config = dict(
    n_layer=8,
    vocab_size=8192,
    norm='rmsnorm',
    norm_place='pre',
    rope_fraction=1.0,
    qk_norm=True,
    optimizer='muon_variant',
    lr_mult_o=1.5,
    final_lr_fraction=0.0,
)
Each number is 50 + 12 x the weight over its row's rms, rounded and kept within 0 to 99. Layers, rows and columns count from 0. The size before them is the row's rms in percent of the matrix's.

# gate: layer 5 MLP gate, 1728x640, rms 0.0806, rows 2-12, columns 600-639
# up: layer 5 MLP up, 1728x640, rms 0.0862, rows 2-12, columns 600-639
# down: layer 5 MLP down (transposed), 1728x640, rms 0.169, rows 2-12, columns 600-639
gate2 103:28 52 53 45 45 59 54 61 65 53 48 38 80 45 52 49 57 58 66 54 46 59 46 53 39 45 63 66 57 55 63 55 44 40 18 62 37 67 39 55
up2 102:52 68 54 67 69 50 66 24 53 71 52 50 44 42 46 42 76 51 28 70 34 39 56 53 36 76 43 44 61 46 45 20 38 66 43 51 34 59 11 39
down2 100:60 58 74 43 71 64 44 59 39 56 52 57 37 43 48 58 53 39 64 54 33 27 64 39 61 52 57 60 52 37 48 38 57 62 38 60 36 58 49 58
gate3 101:67 56 44 40 41 34 51 44 51 22 40 57 62 53 35 53 29 23 49 48 45 42 66 49 60 55 63 50 32 59 64 51 49 70 43 57 42 55 39 50
up3 105:70 59 49 44 57 55 53 69 73 37 54 70 66 44 42 56 35 54 73 58 42 40 44 38 47 43 38 52 71 44 52 81 53 46 42 44 61 57 42 74
down3 107:37 67 61 54 56 39 44 56 43 52 45 56 44 51 64 44 57 35 39 68 40 52 60 50 41 58 64 68 23 33 37 60 48 29 56 62 54 32 38 57
gate4 100:64 33 45 35 55 54 59 64 51 45 71 71 54 32 65 34 50 46 59 51 50 49 45 63 30 48 44 22 57 43 51 52 49 75 42 47 53 56 41 56
up4 104:64 29 80 48 51 50 56 64 56 26 45 68 52 44 58 26 32 37 57 50 47 51 47 54 31 39 49 51 50 38 47 44 45 61 35 51 43 50 29 54
down4 101:68 54 53 44 73 45 47 69 33 45 57 51 41 47 68 44 67 63 49 60 39 61 37 42 42 44 52 64 53 53 44 48 56 49 45 41 51 46 39 43
gate5 097:82 59 40 49 58 59 68 52 45 63 53 29 48 46 34 34 46 53 73 54 51 56 47 59 44 30 46 47 50 44 48 49 59 35 45 47 61 54 59 41
up5 097:51 54 62 45 46 63 38 57 65 55 40 74 50 54 50 58 41 43 47 71 52 68 48 49 55 53 58 74 37 45 62 56 51 65 66 44 32 47 51 44
down5 099:59 34 36 76 47 71 62 58 52 22 50 45 56 46 47 45 47 61 68 76 39 40 56 45 37 42 44 45 51 51 41 52 63 65 71 53 41 54 33 61
gate6 098:46 55 65 29 34 55 70 41 35 45 65 76 61 54 50 42 66 48 66 38 20 37 56 19 24 60 64 42 41 42 54 61 40 62 40 36 79 60 60 28
up6 098:66 50 43 42 39 55 43 55 69 58 57 43 61 51 40 52 33 38 38 27 66 45 43 55 54 56 38 48 29 57 52 56 38 58 45 58 34 60 48 40
down6 097:76 59 55 51 52 46 31 64 65 38 36 45 68 62 48 47 37 26 40 55 39 36 50 57 40 59 48 63 42 66 62 37 80 39 33 60 54 35 38 54
gate7 097:82 42 51 65 55 43 56 47 42 59 65 53 60 55 57 33 43 64 52 17 57 33 41 62 36 46 56 39 51 28 42 44 70 45 54 48 53 68 56 23
up7 100:52 37 44 56 51 57 49 57 45 32 50 41 58 49 44 53 61 63 33 47 38 55 53 53 61 23 41 48 57 52 48 27 38 48 21 53 50 56 41 47
down7 102:51 50 51 50 37 57 58 52 57 61 58 47 47 56 41 39 51 63 55 49 60 64 51 52 49 48 61 28 43 75 71 42 45 36 82 64 52 51 36 71
gate8 092:46 44 71 43 52 48 32 52 39 44 59 51 41 50 41 40 57 59 44 41 68 43 37 57 45 44 50 39 61 54 56 53 58 05 44 38 62 56 43 46
up8 093:54 47 48 61 32 50 52 48 40 44 25 44 53 66 64 36 53 60 54 54 79 29 61 63 55 62 45 65 47 52 43 51 48 34 32 57 45 45 59 68
down8 097:34 41 49 52 25 51 57 40 44 33 63 36 46 60 65 52 59 40 56 54 62 67 54 44 32 56 47 54 50 52 41 57 65 30 68 40 35 55 38 33
gate9 098:56 56 54 39 44 36 32 35 50 36 59 40 50 40 66 48 45 64 41 42 50 47 56 81 38 47 39 39 59 49 64 51 50 50 60 55 36 68 36 51
up9 097:75 32 64 59 52 62 30 45 71 49 64 53 48 30 59 50 67 49 43 51 47 42 55 41 26 40 35 45 44 45 59 61 38 72 37 36 49 45 56 47
down9 093:37 56 52 49 50 67 49 53 38 50 33 35 48 56 42 42 38 59 45 68 35 58 38 77 55 51 44 53 60 33 53 54 53 64 56 47 59 49 42 67
gate10 099:69 36 48 46 46 46 63 44 51 41 45 54 35 44 41 58 59 40 38 52 42 44 47 43 37 51 54 67 53 31 40 49 48 23 63 36 40 54 38 50
up10 099:37 28 42 58 47 65 62 59 28 61 49 62 38 33 46 51 47 49 49 27 77 51 49 62 44 56 56 75 52 50 36 51 47 61 48 53 71 64 34 43
down10 102:64 57 48 49 58 54 45 53 54 53 42 29 59 23 39 52 70 62 39 46 32 44 41 34 49 50 67 56 42 40 72 42 60 49 42 27 43 70 58 54
gate11 096:36 36 45 70 27 40 45 64 55 40 49 43 50 73 51 44 45 58 55 22 19 50 56 40 59 45 61 38 68 48 43 57 45 40 46 46 49 25 38 45
up11 095:41 56 55 44 57 60 20 53 60 55 45 51 68 54 55 58 56 66 29 59 30 46 45 44 46 46 53 57 33 62 55 30 66 44 63 39 62 44 55 48
down11 098:68 58 71 50 32 61 51 40 43 50 58 63 51 59 45 39 54 50 60 50 48 69 42 57 63 34 42 48 57 52 62 35 64 74 41 62 64 50 41 48
gate12 099:50 43 43 42 34 36 53 27 39 65 60 26 55 44 15 69 54 62 49 27 30 54 52 24 63 47 40 44 46 59 48 41 42 55 48 38 33 51 64 63
up12 099:58 56 48 49 43 60 57 44 78 47 50 51 52 59 57 44 61 48 49 56 61 61 66 36 44 46 44 38 43 59 80 48 30 58 36 38 57 59 45 68
down12 102:45 64 50 46 69 59 43 52 55 76 49 50 43 55 66 51 47 52 40 50 53 50 59 69 43 54 55 53 48 76 56 45 45 33 69 67 30 72 42 68